config.toml
norm = "rmsnorm"
bias = "none"
parallel_block = false
init_std_o = 0.0
decay_shape = "pow"
Each number is 500 + 50 x the weight over its row's rms, rounded and kept within 0 to 999. Layers, rows and columns count from 0. Numbers have three digits each. The size before them is the row's rms in percent of the matrix's.

# k: layer 7 attention key, 320x320, rms 0.116, rows 314-319, columns 240-319
# q: layer 7 attention query, 320x320, rms 0.114, rows 315-319, columns 240-319
# v: layer 7 attention value, 320x320, rms 0.12, rows 288-319, columns 240-319
# o: layer 7 attention output (transposed), 320x320, rms 0.11, rows 288-319, columns 240-319
# gate: layer 7 MLP gate, 832x320, rms 0.138, rows 0-29, columns 240-319
# up: layer 7 MLP up, 832x320, rms 0.136, rows 0-28, columns 240-319
# down: layer 7 MLP down (transposed), 832x320, rms 0.129, rows 0-28, columns 240-319
k314 158:463492397506505452503607537409535492452506477487520594402453537465549435535545485540589532459466424511441476494556486497531464529555482589534487520535443511533485472632553421476473591423464449482503561478519472395533476510476391514478512528
q315 190:512550399466616536432480512445548522515552434503459553516430480527514541503503512490596415529516508495561434478425444490550512415500451463609527548494538502447524398468503514487479514463508524506456533563500560476552481483491508566483520402
k315 161:515487557484525451524521411382501542597488513544558548411445461453460464563490454528564569552525412406459561453527397533437566489428497558520480485601501657544460514478468477430553536455512441576490471528518502452395510421529567516545465543
q316 175:499639510458480462587491508499505438437544620451508495496491500524534466449453504403478566470496563545521540411509485599507452525573470539440435531472512515432527415501591488513563490424501459548525517467610488390508573607463537468523373417
k316 155:440550519520539518498547482476387551565433372484508534440461567471544551564531483528461483548516479593484468561461496527617497480500528525477477495613413549465529570511600509478625535555473568485442442502521417504549529485521485509465525558
q317 180:469440514501462504455503532486600492616461544467501547450504478525475459553519525530451528515465508520507521575549564425444482502449480592455498530457518401453488479499478583590515502498539467488391500472498538456577541478388519490446504470
k317 154:547489531458491458493518530496524493542463381500544485444477540575440498545439499533486538584514478621508551505538634525458566479499490490496461442573454484499524626497509579509503479494450402366474458398527653390527475495547423486584477478
q318 170:567450560509527482428443573575470536494510460475497563512509537564572392531485584504605540423395546551479530534478476565533488547433490483511538463445564542445462481513488542476555484487516540536531507575452504505482460564547474543446454625
k318 149:487506467483486501527444519508497399486502534541464519497472497495437497584458488515436627457496505425513491426559535544523484477473494536475479546550485488480503453535570434454528434482458595531494512508521468455495450421444450660506434611
q319 148:584462412557550502387462551512481518500506545591506409468498457575539634482502581524513442460428470439467545533527533516568613495509409586466444578568466419591502525474535525517490427535576574503555553506464502475466530542540455438524511459
k319 148:621519525486497553514501441493499464553494644527476492490507526464475483488455494510556466493521520618447422524503525439505456477573485426479506500518632641445502489484451499448507449488567602462455558437516510483448548491519461507599491573
v288 119:582470404481530502455604548479549485559487483479442488500539418446462498487386500498460467459488444477529536498431541431532579524463518463489559535591518468521414456575589427498438485538485511508481509564497444479484535510483525454420494487
o288 118:532482511525474460548423511537482516508449451530504479545522569455545426563608546441532486539504536488527486526434484485486415537551512547519536507580468523543463529561599495534464531477439482504489483516481533529522531474615471459564527530
v289 126:481452491641483567482513474428530529498479481451468589448525459468564449418491419511530533434561381456419606547506569468429405579588448443411494491477530552473473495530471461494444470629428456548500405470551546519460550555483487462465600465
o289 123:512560504400630467488563571436446464509512527417502568494480474494516533526492536529518528489607508540440445366535481461632540508587476488530448520536539415505526568474564509434517564478485423471440557520419499507465634432553571509507464503
v290 129:576458432488524505585465515413463525597546591562481466538553439536466573495517567515499441557536539496437526519586481577528434586446549484564487447522487487493461461395434454461449561471457500478411496493493447515561542484464475539528514520
o290 121:480495523546469565447490439444504443490488445544456434502448606466516439566592385416411607475512533453512509491551449477514534501529539509536528511488503558603506492554545471588566427522505487400439555519476556596572517568444503526612397528
v291 120:503447501395429480530428419530457496534531544504388524499645555556466588573522485537474435526481564457597495507539501487474461568472479536519528499463535471512413530414516502473392557510565482541417455530485510456460485469492535549607455447
o291 118:495544444458532488520497408500482605490518472538438526530469589397587392556453463478461458476614526498569500408580518511403493447432469540415463464495499427374538505407465515569478477564500477538501575512448462545513385466421474442477551501
v292 126:570492533458562456433478442492430554428486538465444565462568506474537459431468559437395491603482522399406486564504522498449446474576543558492467453514598522457490430512546454563582504484514521440468527637532555398485557463491503561516470488
o292 119:548452529495561486525495499501460445450404486559444540467581542439556571513550554576438467521476529534471509557469506568489406462481533441561521474452525465466441468448472501461465529538467465482490518643577438475538436543503502464545504429
v293 119:420507488512513475446505546553579460524570570518586541521484503554519429439553546557474449525437459454454492587533501485536566488424563507515568517531423473537452476564518448487422392612509500472432466515551509397526388490503512514564455509
o293 114:496561468492537448522488465511383467524500482470479471445580469490509463512453441554536499466560464490458519482371470442376461515614520454578499429439495511451484456529505483474559522471566472518522508518492515660490466558481420531521511485
v294 121:451439570568527463482535432496493462481504504432461423455550421624509536499566516545507483570385441472530492511513496567537536561484577455468555578523473485510518489496395495515549532515493542431472448480534428402531436469567478483417606527
o294 113:474418515577458493483513506566561439553567435479481486490576505505547431547442421430471563477577501479484469427458489577436423535470501552413499449480602436539469542381551538468569466505513461478467533439465495504423547483511434545539481477
v295 126:439535476520450426565485486447560454456516507541564480581467503430454524484407489521508574492549602481494462567526468486467536542467476503474492518463472497485470538454609451379469426578488461524625482497480528540478499554408524460567553573
o295 119:526507444549565607508473493471551583513526489532498519484520490555534500522458519419483562510527498474549511411589431493593506456457445466480540509474450479526457519523508491519529461447463581407435551524611497447516568484479489519613575501
v296 123:533447529519557546500581536495434526560519513491497519571494467575453467531427418533458451540450519506443460518512461558478587469509446525495622482458513426530557505532523548553518510510503527498558497515486472440541461547476538478544539617
o296 120:543513486456523460456461506504405383521498476561505453495592563398543546508655507446468598449469440491415582642401448439462517480506560446533440459511542479536455533523507508480507503477477511535537497471408535545420498435450494496432524453
v297 119:518396511499516466538558360527524500468523557435496555599497469576459581512510530369504518461560507529490467426593491514452521558549541509562453440539528500551511408513495501518499528442486473525526505496489496476588454577469444501473538578
o297 118:474493425459508454473560407563482425544561548576497493515579467519584427562452512561494481507527496480467500473559441478477522423550417460510544405386460477450450435360474486478463457470513555489492480525493540484549517448489477504523455439
v298 129:578487491489489487482497590536506585531487422508492552459539540444572544453484621530488505479456551462506472475560547533436469489576369536571453536507500461492513565387539437541416438509470473369509461507549419508419437504467539530450504485
o298 119:441546475582498469420534506566512447468498526474455536519598516412584463531460526489492409513671476484497423482456510547431557435588570546601504521621590444419484553518479457544533429420518441509426518655489461517464536548501504491474472455
v299 122:534485473511506484553515439499459485423449476524420500558483523466404465543552443532391507582541511524582537525507487409420567453491624547518587425586544604504607499479551567470404565440494487390552572518482424512563497497467564549574431530
o299 118:486477598448387444521522507476531563512489477525529434477487496455560469492498446447474447606391505528420520509530424517511432464612526487546561512469470611546434473472402466587514503487496498472475534446479550513496536472466549434434490486
v300 127:449505561470475525492448465466475503529569542452475560610554476491471436485535479492555515452519416511476486465521573540495434527454506534550499518478481596423488542471490619560403499436504569524434460413539447494492449462483452480488649488
o300 120:493475405499609500579576540471518467583602479518514459446444578494506598413491543524466483498564544400476524539446519542469533482593497541446528550480596505566532433487440393554502455523445419498539519539544615513494551510548534561452525577
v301 120:464521443511472474526514496593447490513532484498519626526512484549399479561405505463525475539520558458475442431453543416463497375382479452463571596485617481467504526483547511513556556424519527493561402470469498406465534415434470481561452562
o301 119:488435485491417486421551558461512483561434486500511468439542495522577558540534472505520504503493518555512425482466463544513472488531481450404528621471401420560567480535412547537521436568507492626433522585609460562520492459534498555480435432
v302 122:599522473444480489507504569476546510500528432533495500446437473566487555544496494468514502333404413472556423484472459466473451499483463438489441501536527480486549497495520501604501525452533439448493461562445547569533576582470459517582454493
o302 118:515459569544402434587533494512461517466511412448473553543487431504524500470405593490528499447489522470493477558589465472525431506450530448467521408447492545409468550430439572511540464405403494434501462524514499431507447437506430450559404524
v303 132:526444470497549528449437471413560578465489432594454529492519613502575524475561544524599592445498520489547512543526516507429528570507618519442376557519591511484427499383549488569491434414482482557442482512515452448553511444554469542541469523
o303 121:470507605419491516524490493371470438554579483495453560489482578444545536580531504503548494376423612437467472477554552515405577540445544423492530486520443421529493480507484417494514550567438512483543586428488478582502491571532536495521466558
v304 123:506499518497596419568466498591462487486508480571446480379499568542542523482501580542424388447436506498480465444475501462470475533491449502564516548525514574514564486517456391482440499564550464587555533402506540526533509477454461550444475497
o304 117:523471482500511519478548449431503474583477474444498442518545489473612439466614559465435455547500521493475461566569539541494549350485445440393553493501585391443511492440443578445521578464548563453467565578464572482466495600493456548540473441
v305 124:457521533541478557498477448516587522479478458451542413567495512417429463499445478551563465522491564448544456496485440523485511434525379586455549485495482509510495447606556509484448515535527525537483443447536487538459484486563480488546503546
o305 119:496577442499447466591530624543482467525559580602579617447373464388441501510544497461514473394520442534443459490608542552479475499470482479514455483438482470558488548500467552622498564471441499533557494442541448445460463547453538487535555537
v306 125:517412472502557460538474421607444478522569520448461551538649498452557398573563492514475503486528430494474557508555404486439520433567476556470484540458523492465488546396568470542535446454519464460447511492499551476499457520414460524591434533
o306 118:477490525513482469512532480512456513514525517406378499475418456552550531516551532450477482612442564474519470439479549568520508426552511444513460432493469528446391474460408532480457380447567491447521523559503524488524558441465540541521518529
v307 121:521500539489487531423522488574524586424501555511442507589544463540485613424510468512565470522421437488446531582416475527554469524453588493495427523502487497483473502522515529446456441559427441506447624466547437480544543421499510489495525402
o307 118:427513541550452482421513523533584446469494480506511462447523458461522471446495367538475542458475557475525426468526472487539508514531477634484487461507502536624462507486391518535481587549448468359558424537596513540493533538473458469527445512
v308 136:454518520388450418565477534455545413542501553510463452508555488423482535544576511449559444549503489511473552502514485429474592536517614605490493592574509519446496563456502500548542431495553533479515544397559453477589495476558494505448572492
o308 125:431517475570540561410501482535536454497541431494478537504510543508503627524510550523575620470445492447524428501496474520475522468501447418509480518514523551442540461512482539462512463617449511508492512513446550492429539444586573540578487513
v309 134:515451484609421479493461497537406541551412485594438515454505477497531531512449508533546474428518505498463536496521559510504506462514573510535491499482434509580428566476436577522443488449477602502491491506553500494526539453465528525593478456
o309 127:497598500453442449401525507416426524504475496491494520509491473518474454484502511549517456502500562478560442497601544522504514523487528496509435484511537551529576482410391436532502456494528494511469515544466422465530524435478578517603439503
v310 120:443536442524501474555424515492501439511511473544447565347444505469458444518511521410487550497475501452518555448583433450474507554385459490516562515569566473473506576445405474624541452488558522437567519555549423548530414525442470493396421464
o310 117:465461554510484536467506501462475508478497463479471400482466446448504545495406511587499437419517503538613477581374491557431608420525474466517593495471430540500495382556488530385565535451558406523499498449570473514506379485614464485467475455
v311 121:438571478551535513472608478527424659488513461581464490477435394536456439522536512433428481551544542449463556400455411510525482505575525404457536465520427530509559488518564554452474465378474499543518477400563533521492544498542491542534522434
o311 119:412459436521464481546488481462515493494390434607516521500487559484518578426548529593454531563542504444536595415485518444442459537513489559449600586451484480453529545489553509495532532471470515499455516520526586543554495398500530588482568530
v312 128:497499440528493574466464529525558433477553466564471465467517462476487560449527541516543511450481528517464511554485376545515594569488508400451434497497532481498445576480485530523459567510453516559494513457444517554379444472485395455472500459
o312 124:512498491536509440492505561528422480435474497451535601554408572552577473583541503431432492547467458410542494483621501491447548591497430475522479445517450412540510453542598444585544462605544491491466496513484432501562504534487464552491454443
v313 131:383538450463484500517415495522475530507441555554518468522538503560392482515439501378503535555460586525481499530473550580467452490459503497558540531561545500492479550474420583492593493479479508533473631542535587406479543460529494429475602549
o313 123:380511420538517590595469442452612513580554544476468454529501464397465467508518480534539510575416521378391503497532599461430508498538433508428460456383572509498456564503448467578445502492520457481523478469537519526507438471575560593420418621
v314 130:438395593423476487537499514488435513442554452541516512453515485425533536536495490507648543578468460533512399459495560489441520615449469493477505545517549583521488438383554517536544400548526558527436546517549490571520576495408535465494516437
o314 118:504473491529473513452568482466690502513534489529487558524485543468478522511504463404524574473525527451538486579557579501542510536552461508485430504543500462519519467561392498329533562574493444453482469530455599359498468451484564510470571497
v315 120:567447516571517441470570445494486466511609415500474519488491457476430501509530493406473523413474522519504563533527516515532430438495465506406487430544550438526584624420492483438478521516556535554482510665534499453599518565480544516577601497
o315 116:528485557538540555413444483511558513522461510542468551506495487527527510523456490544564543461556493651516526484456549449518573453579501561595484459499474527495394470556369509597473507492478465472520518447520515584510511535503537484474464471
v316 129:456569497541550454502594404512480469575537416481529501565426484515500546454457452503454502521440519550463464410530442454581407506515513557460454499501460439466446534530577451528379441484604485413479491540604459439413509537470509397510489433
o316 123:521487438534571573550405604565490461476480569519436512521428434457584512432517479546418543594490457483442572555458461498527528626475486507573529529558515509444529578545491532455520508434543461610562488464582413543498434423489489557512444470
v317 124:519474492490501578502597459513578540499432534452419535515444525547540448489508551452553476556493459566366486500551511430414491490478497525656519460409568532493324506574552534422596477476434470481592416517519514480583490483471595429442454530
o317 118:464549586453535475553459486457539488414541430543561395471482421507425461466475520557610545444474488507478442496481506482519499473555493490416533519625449386483574463511458520524515486486426470562461484512466514551514468513480514502478551517
v318 123:446446530426421550543576497517420575561418447438519594403585501513514606574483473457470515564526483552532450523479464503445554482513542513522443500514509439497415582447546534473482485460507500564450523521463399545512487508444465512495443441
o318 115:421479497477449550490493525504536436419599534590538475519505386441471463497533572471572470469479531549509437582530517447499450497548523458595448580468492473379533481522534506518538509530524401513646474514509491525488534413408507504540405498
v319 119:414618471516548557463444547425474473433513495395581530469529520493432531531526504490530482475546456523483547462573521477597437492511459514536521458560430463438487643416495478585451505547538515497505472429537444536526509521472534421532557487
o319 119:445554496502481466503496494535408558566542499592548512458437411521515505544476448472541526439542414511500515552326471534466586535530477575501562520514485497453459513559520486513524577508465572533564465410507450536477575502501564465571398493
gate0 101:480510555463595511495525467569578468512471526456486536536442409513488436531388463568505453425517507478540459495476444554467516588485485549424569478458494536583544459360539505498512563455482463506517373475472529522480439483572474481482450515
up0 093:549537485439573494539529447519556467483450581494540491521468541530555490534525490456444543455573517579542486483440529449521485479432509479500502525563462417487529506593491520441516420421444570502446640488447449545529534606452529528479448420
down0 095:641573606497508449488411450520469515520526557513514524483432464460540463395388451613454490627502542516325534501486457471569411565537473576425457574433552520457456542441546477542538481499490424454546448483461545499465552448514607579459436425
gate1 102:527553362522509483542553576549502444481466516542540455491557534449455538542568567540492477474568476497455497472465458524489445365426473435420527529435513516643485564452534438521539629468606530492491577561526489471446542459526448451488438484
up1 095:492471509478525532497520570479548550424533501508533583580502451488487521548553495555539525540466545530642508402523513463562534461398492484457495569571579542491415499479531482400536477511420478595502573540449514613526535499502535632446524485
down1 101:439461478485445470484562496483615475513524491467575510437488454411533466458571579516418462513539517436516487503435531568534522542572525488534440424519497589530508461500556535447518422476587468452504520462490424550486480329500457506507448463
gate2 107:520483495478491489498468483483471477472556539538438541448494398478538557459501536509587535416417548488519474504585462497498457493483527455478529517529510492446401543453537498570480532458542504400581501466538473560552541560499502516501499552
up2 113:530470525536443518498445475462480459485502514630460553486414514526505543369560419494520505517523526534535480487491496508484424453481531467527469549527566543504471518569499541448501603543574419506562458499469512510570467498461480494544479334
down2 103:340591555476468408466524524519567628481477496549555458419414468527486459530425521512490501539506435516520527484479498449533504490450471530518516588451518495536482483529547468549467470524474465515474569454539425583583506547518555482539523531
gate3 109:406496455535539460561497515435442558528534470543555483472413438512446446541571505613527502512443381483496502509505522538576441534457458544440507496486501484511569422535505509524478507495531520501464467515546435544433583587538488481545510568
up3 109:437475455456537451497479535556365600488475431488515528463485416517501480445512512576444468461473413490573572491604525578471555596580418594458486526543550525502478509500543503506509473503493405581429452432468503465593592533562520528494478562
down3 100:416484496605489482539512390453481392536507498501500516449586537527527516415545479518482561525532510473423543476498524507420479491453591497417504448527498518515575550539484489490616534477477525478517517501527545437477505537542545549455375526
gate4 100:501535562485554531457581471587554408560514396443504518539509411464490570537496544529361466621466529506510482559459484546477477521532553464484538503452483491473543545509515583550536523499540418455517539468602505531433535517588522484481480551
up4 094:499554469489544574521530533497484543571419498579507534486530530414476559542545465477540541581552531538457498522447509526548499423538447507526473439574479511513503420519487497541519492504491489539531512541473551547512514560567549531510542523
down4 101:487450541497428363469597420521424496498515548522553454500542592512458506456538544533502451488476470511459584560524471467541383578520554489501468503501481477492430512534587480496565506594568403475524468402490440386585553551557489520505554553
gate5 111:594456391553534482546501363464464506550489536420490549555464471533530579506516534544448528475459589488476487518474403510518476489496547469520536528437502490537503554447401609468559560522432474491457559504533532462547409460524595488545469517
up5 105:439490475567567555551492548633517528514581570543491505534614488609475455547414569538527553545559563543482378504525479527478592562481500473538544459449501447508598525568457485514466509463595479478589489493516474518489603493605581538487465560
down5 100:484489504487454499632496542433513410480485490477481411513435549450469552512481494464508544514573443458499570458523520572519487404485495489461518534512444476575480457550493506524449588499508440508440509524464560542458441523481489632463506514
gate6 097:480516597494445528496530541531416490565564475651582483536609425490589556546462525478489445493463441416502488391529511579521477521530562480456459529618556550461542538455419507587486431487509507572492445499529502527533526506454471572388494466
up6 095:503397533481392523511531446546465566503487425470533476435531469441475442475491419558508497475474565422557575564510560536540504571467485483489515492505526561418579418530437538562500590548438500477461505471475574583499527530477493547471476438
down6 098:577519541494486502480490443398548606556505497463493563509529463470577513408532559517527519555526449555519446463493591496489450565536418532447425461488534497596455563405480436439546502499449496455530499457419461525485537429521566475543408523
gate7 093:455614527489530470479519566447522491421479422531513505533590567473519551457516515523489509543442491564568511480410397499528434505410543405474511502429544477560430521391466510498527467522575513458426482501630574550524531528470533427562487469
up7 095:491502502432518427546492526500462488491442516553393514538532461469541521522493478532488527598479405570540454483470448481461510406510495505507505585389538532521555531398525482598485370530511410480545446503625528449503449577533501480439539445
down7 096:492541500487479532433561514456566528391577436439490634502452515508478482568470459498451480505511529532604558523488530569355528536541536500552466590481458521598457473482514522468570568522516501484488417466487434481504497449483475517493540453
gate8 087:444577484533555583464476534468545524527500486492534498473511512462474496482431458423534491495532526539468599574529464536525509558514513582508514512512491457573411432482432460499477454434467469466483590510510540423400582480490518471433476446
up8 091:548568557462494490446532577511482490468552511439502470488478490521437556554474451505472416514598459557504433479444544518502512529499562444444532440417486436491447546564537550504474488556471453560542454457525479515543414561474427482448536561
down8 090:587456453582500575571436451503521484537496470545526498498510529482580566482514549499480481526437455581473532493578446442477497564471505508441401520552511569488520457583490480580490425472483481519489524475427533497485664425544528562523501521
gate9 087:539476451600496510464402499479668513509491560448507441445532481549508428583557437578570522557469483516503461526517525547573464553559570486568528537462448561553420492488449551487467420444551487467542509545642504559493454410362471484536603389
up9 091:452426494510510631432476511493475580532494443454514528496485452511483474544583564561461494511390498508521494532443546534563478455552496481484555443517470535535508463434605439479464389491522640510556418528608520547483539441485434584448609482
down9 096:545541480439439502503532436546460477575450454572438568481478509464591494475557470444509468487503488515512509482486526428550522490408523538496510504423485456558485525534528585524501561544501528496558493509477416502466464550495511505500518480
gate10 093:495547524499569406569430551539575486503504536549555547531477514502450541549590487509430561428505498472446491531503476538506609436485568526578562538560523571540426582556459463500539448502468501458540499517580471473578451413556559546519510522
up10 095:529534429509522463444559372536522520579495537481463559553316468360456532438542453471526630536489478441539477457451511492510498540484486558485499537554468534399562495480505491475563599571458427552417517554481519480430432499508542526447502511
down10 097:536475473509449488465493379517455585517507514529471437478485518521519528496552590508511575425521484418559442529529484499498505580541494507587508517606490459408460449484510487485519621470477449524445556426504489477467518480557558565402530634
gate11 094:514524474462537526533526565459477516521521406555468460546493469485553468448464497450496524539400507487519470546529446448528525495464537455492397574488459560420589526501538556491524509525445440508499443453607461438501485508618561517567505482
up11 093:510490533471551492544429502526504560538487487462512535526520499492523555493432448474567516539434517442485464519482401431449465508493469421481531569531434553479502500487501493529547553438483448493481435477484482433520496610454500529523494518
down11 095:335492493492523583541483429535507627462525512551540487495537528525470379511418475498509458446446624516505441489429537491518474495570544471562552518432517437499469495514393455506465426553438425502499490492356483469519451476534580449557502483
gate12 094:513506469445511587519514485510464482555500442474476463497459612571488490477523472559472555528489443520580522531568484492470512521467426415586479515515543588565519485468529577510443547596451554503541519530455451523575509492479516384513484470
up12 098:398475549423481432521497440416526506569481459491507460490456462538513502464529519493538456483497506493546552532544482474536481485540428519524453531410468514528338528428541469477465574484556438554453357540469552497530469485521584406526571410
down12 102:508525534499488553543460520446418446478425398495537599482481473551558422527463492556408427558453493509543567504413443446456556538528509527488422457486506518445493619522497472557471458507500521579554546458519518575491488460462516479521491510
gate13 093:484492428521399472532469434547551463504446461588400457488512532573443588495486514601456537515482483543549527588477418446411455428462504580502523569465491469433609526545456592567505494448424457526481550503560618525477539521521433506509492492
up13 097:480567605447512548457461494524460567558552526433585464499459478466548409543440644451502542492486466465498503371448417451545404481513425407520425479447454546615489516488497477469484484523638463498435513563401508445446420477393542575541520632
down13 099:451505440383457487546438559529548483573483528523529509450520560502499430437561569507499484494631503469479452518463498436540601430467468429451465594509517505399469542567462414543526464575423498570603529525525444579536520397524530486458454593
gate14 087:621436564423523509421497398525512495482467450520615538460465472510522405528452545457448576536585513459484496539503513472542459487466534528459433451558493564473500443464447524493488572418508512489443433397572566522574539535526443450506529503
up14 088:509501504499436530474525481496475393470510436544497525524447494469476434575413539520426503411556435571470487432415452469573484465401518540544434461516521556530559499465523502495444563549526551528466445494505460453498457528494460499529575528
down14 095:402518455588423485616422439377525505508512481549464536531564522585457574528586654441401567523457514511466512541545497474451565498512568508475489468488613457508531509472410593493471524471457491512445409417445511521496463600470529526495501513
gate15 097:584479492551462551518510445492427435506480502584491531540577482588492435449549581528483460452507451493484552473538507497628442536507548612457425411497488568534501466406474502530507540497348564539454493522483562497548539488506480449538396467
up15 099:410451504533559454446548564510420435541520527429446601543603580443469435510486396461520471486541534522489583539524569607483414554528478480578509590546500420440412403485457425482450468489468521561519501471500553455504524508530467608524473487
down15 096:297563495500490510579463541500521500428439496453487434544391547450435516542516481437487493481429562551567524570461538467436547614562533472490534542485540560458458564519565604542559467478601524514463445439516550567586464509496567451523543538
gate16 099:507503543495512550517453463514502517476489464446487516530472576460507523464477492488360480444500486472484381451546538519461434476501455486475536552520495503470519423558433479508502511483549542469611513435539471417421521556493459479459470457
up16 100:573473465517515551508542561534560582421460453428461499504473512492465452554434521622428519505472502457504397486648382499478468467467454469497564532508548461479496437481445551457549490550443546527544468500570540480513516621528462538539466526
down16 101:479588484569511485479425526431538481415483515480556592503414447551433430525581529402505511508472559487468560590568435572518534538456536534574498448459458459483470468485493483461514417545521503504450551468484605603583479519519472496445513603
gate17 097:537417565378428372459553494501506528497483454492482392554512538593411561544471492509459486465478588513493494509484500612401476512423531472565561440538522548583464505487458512488466604498557532468433467455497427486495443450514544413532536490
up17 102:436576541461594525573431478504481598527591503529510538427579428495502535476503526509563504505573568540528573521423534483570553510599439513513587595481494544496449476506470429525462494510461491489500564556486487516472525550489478561513552465
down17 100:487456494485526545498491501513406550426541527458421585477524524521459428447515557477574541451543577497544483531450547552374591400570533434522456543442496517536393594479576523563542494528487477514550529557507430577546387577518547467483667577
gate18 102:504483442552562425438600436467465454520478553511562576470487570586472469612537475495473449502505552494491519530471489580487469476519584476482500497456536527441398483521454488618467472485495536536510419586474413429598584526468514545582493523
up18 102:510412472550596493352539417471546433468495512460518540539474500588506554437508459479548500474560485494487464496504520423442542466554476535462627555507493456542409583498545478620409509529498596501510523567490539521520529587405439529575433452
down18 103:430570576495607525461503442459512546533378493436511481536462371383506427506464510524474498504434565517442544515603502452533539567553539445542507475424561505477476471479545544476484582480437515516518513473509477616536489527562518483519531532
gate19 092:610500540569450439523538514545481433545571514514562502433522495498526592558410436458551435548470484581561459487461417399497479488507523480420558487532423435466547511480474520488505531467566469446503514478512604598538509537545422500571512533
up19 086:547500513459362495560493539491498507481611497467550406489518428514479463538443561574511463523605553530509439516417416442433427526559592533492483482519546414454429473572425581465508466436489476501476469578452556515439522531445533446645479536
down19 091:390534574552444512484501523467533507595487481510521508534512534541589507470541582506413434470516477503536487458579563528455573511526537468451577503503525595465521545553552480470539456562489489494541421483505430499435441474455510548507522513
gate20 099:454482492579574511384418498500514411488455521514439468538542426511482468439464516467477484477566559474455494475467492416545454558494493502506423437485485440523517387539527396558563513432526454444429520467527546458391529466472512531482471506
up20 098:544489433466531469434451568568499491521461562453546510572473430608519503529510477410550548469611606458523398436539474512512564573491502525491436528468524479480455438555446493536476534520479525493508529444507493524444470562529479516442515511
down20 099:524452469486559492433492496476483540486501591490509476554608503523546466473504486487506555529512533498536437480525528519472460537528501463419494468524479502512538313475495499493517479506522626464427482482535457487497431460475439473530516546
gate21 094:434495499446432472513502442404488564532531461552488510441498483424436556454548451496529487494628500569567472588509536559540398526474517474477451518511477473467452489411510360442434473503523568562499520453482561477510543486528457389513542452
up21 095:591527462414496457470521593560583473429405490543555463558508505565418573474502527465528506537424550544509589584523557418519441437540528535503489518500582604419480600456528538515413568529441518536542479627476510473546518556499425538538484585
down21 096:601510515484479473446579454414555529477530599571519458491509487489553563505462534444461465517480470532447526552438475530426515532374455507542576500556462530562534528458427466537525558456536468395473512489573476495521479467528548486412488503
gate22 093:543494553543651561497589468536492506498480493514597529467558566516596539480431415486445546465531554551544520545576497477470403451476437454464350548485430482493437469448585494553487515577563583466480452564565566536567501450399425506463528529
up22 092:517482469495433533507486467445526491654448463532515452552454543549438586524492513477541563473422556399544444417539468533545513650535519528465564484512595504572531545521439464483517486471441514476585498497545451415488414500633492451493591518
down22 097:497507401451376438478453423494550444587415432624431519510445472454531511545565551462515445453510519428505437470548491514380566454514492491522523467539514577543522540522455517485579508512444499536423483495512512497579544583498515559479494488
gate23 096:473501461423454475495525538437475489482509575373530473578419560580501485581491545438502524491539469535472576547516505488554439548569543527405518487445530505536531495596424571449548427477460586489449494524598483383428589470455493515459574527
up23 102:475520509473515511572576485459545595517571532523458547485507551618539496440509467603618533506531502449451470537428513411545462566440551573496538545449483506550493490578559557445451502480558516520517505520464510458564432507471557577475514463
down23 104:478510578507548506487570483526445483526524521492527495485519489483519578442561512453516472424526510427522485524549429435483438494576438563511600497559553577443478429448579490492434522442409375565482392463545465551452457555539564472479431385
gate24 096:504436387367538559482519398468447584503496556500560504555544450540490467624496481509464498529536438389455592402551504488538482496512582445395551465473432422493404429582463532430487417597540552540545523466528412485490479460523448420501420516
up24 098:515460400479457553502440536439458500517514440512487496511463438407473408575434473543540474548501464516526528459460441525524382514492524496483528433496492567566483494412519484551462471517487534505525536494516427507541528544557518485433465472
down24 100:582492516514617499506532448444568503530480483484445493573500467504590403548446530544579460560439514567425552474575461421505456448475504383547477488433500463393564506426549481455463472463502541480527510554532438521524563503456436480455567506
gate25 093:551528414479526517523479443439499482530454476543517443569460485503544454571478465515533593507421568443489427483493457577456498471594532562649455563534484526486534530492529575483603539429540508448513445463529451477503494496587454600517513495
up25 090:480532538486585536546438502445414531471427489544425471512524467517526517604412531526551500534518535495465438437542453517513468423570519462462519456556433487571502429490452542483535509529522524502449470525510543495562419459452558609518441478
down25 097:596557516507471551537585512495525569554503563413454510586512447547517518495551479539486432623559421555499411426429440446495575552504550532477519529496524496516451434448495496470529480489516512498619505553412643496443564522403492515448578570
gate26 095:574538480445494511486579526494475543552559520609639512487534477478473444469425431432492405494617489448450447499488423512509544493547470543514451552478515441556391537598492439472522472563480463495540501530520471582418602459504409517476582443
up26 099:518453443445564462485546498561463470464561494579460488491504513344461491485452590496458478528529389566601481549508479556495450490483497500589531499492618470465569526465515570476638524536424445562504516379390508496534438585524520430510552449
down26 098:519589461429551537452563462506560532501521441540461606501573584523502532466535567575565592471492517440509474486478505501501404422459536521483505510533588502451458549522438473504597488570412454532509502480410508491582573567513529576522506556
gate27 102:488504489575392544538487503511465492523599403531540499534503554480454423467499564473482468530476397456494466537494542468505430509472527591529425526504594535567594453602521500490512563588558478438455507441467485580411456508534405494564521555
up27 110:595596504538604606549489466540466518451472526524463513549501453463531387548558485585503520542517499471502532561487575431573498442398438384474452494513476506420497477520487626529520466482449493507573488569481451403492496544462475517448533575
down27 094:393547548511567470595570431439522534597522560492511525501512470491575489454390478471549486491538531573529541513565501478463492512498483522384447427557438394494483445485512555513494581459466603527464523518556503565498490420473578504592455470
gate28 096:603483464416525389611522541474486457441567564564446587400629557540471505479525429490439494505490500414408468447560521519499450519477495500468474472509479544455466473476522548480528461425538502465388478613520479508496632558438438529680464520
up28 098:536433453524459506452444504473468551502455523535426561420549513530517512568560566532421460475522554476475509461503466510482513512494549489518454389432490536459483475453556502557546464493463499514530527633535497591457553498475455431610460491
down28 098:535537467570453611433477442494548482469472474508493435564529500571470535528507513513539528456447440394544542527592483602550475532567446555479515528519417511472422556502465546407583502573583573504495521499558495476461449582504476515418428551
gate29 096:534540536596501584483468502467490410477438609481444615432408556430387479534382557526433517449474529482538480504551421492497524474565506418440489506495436532459470530519475490472573610444511460480558563537512461464531535541533482555485435531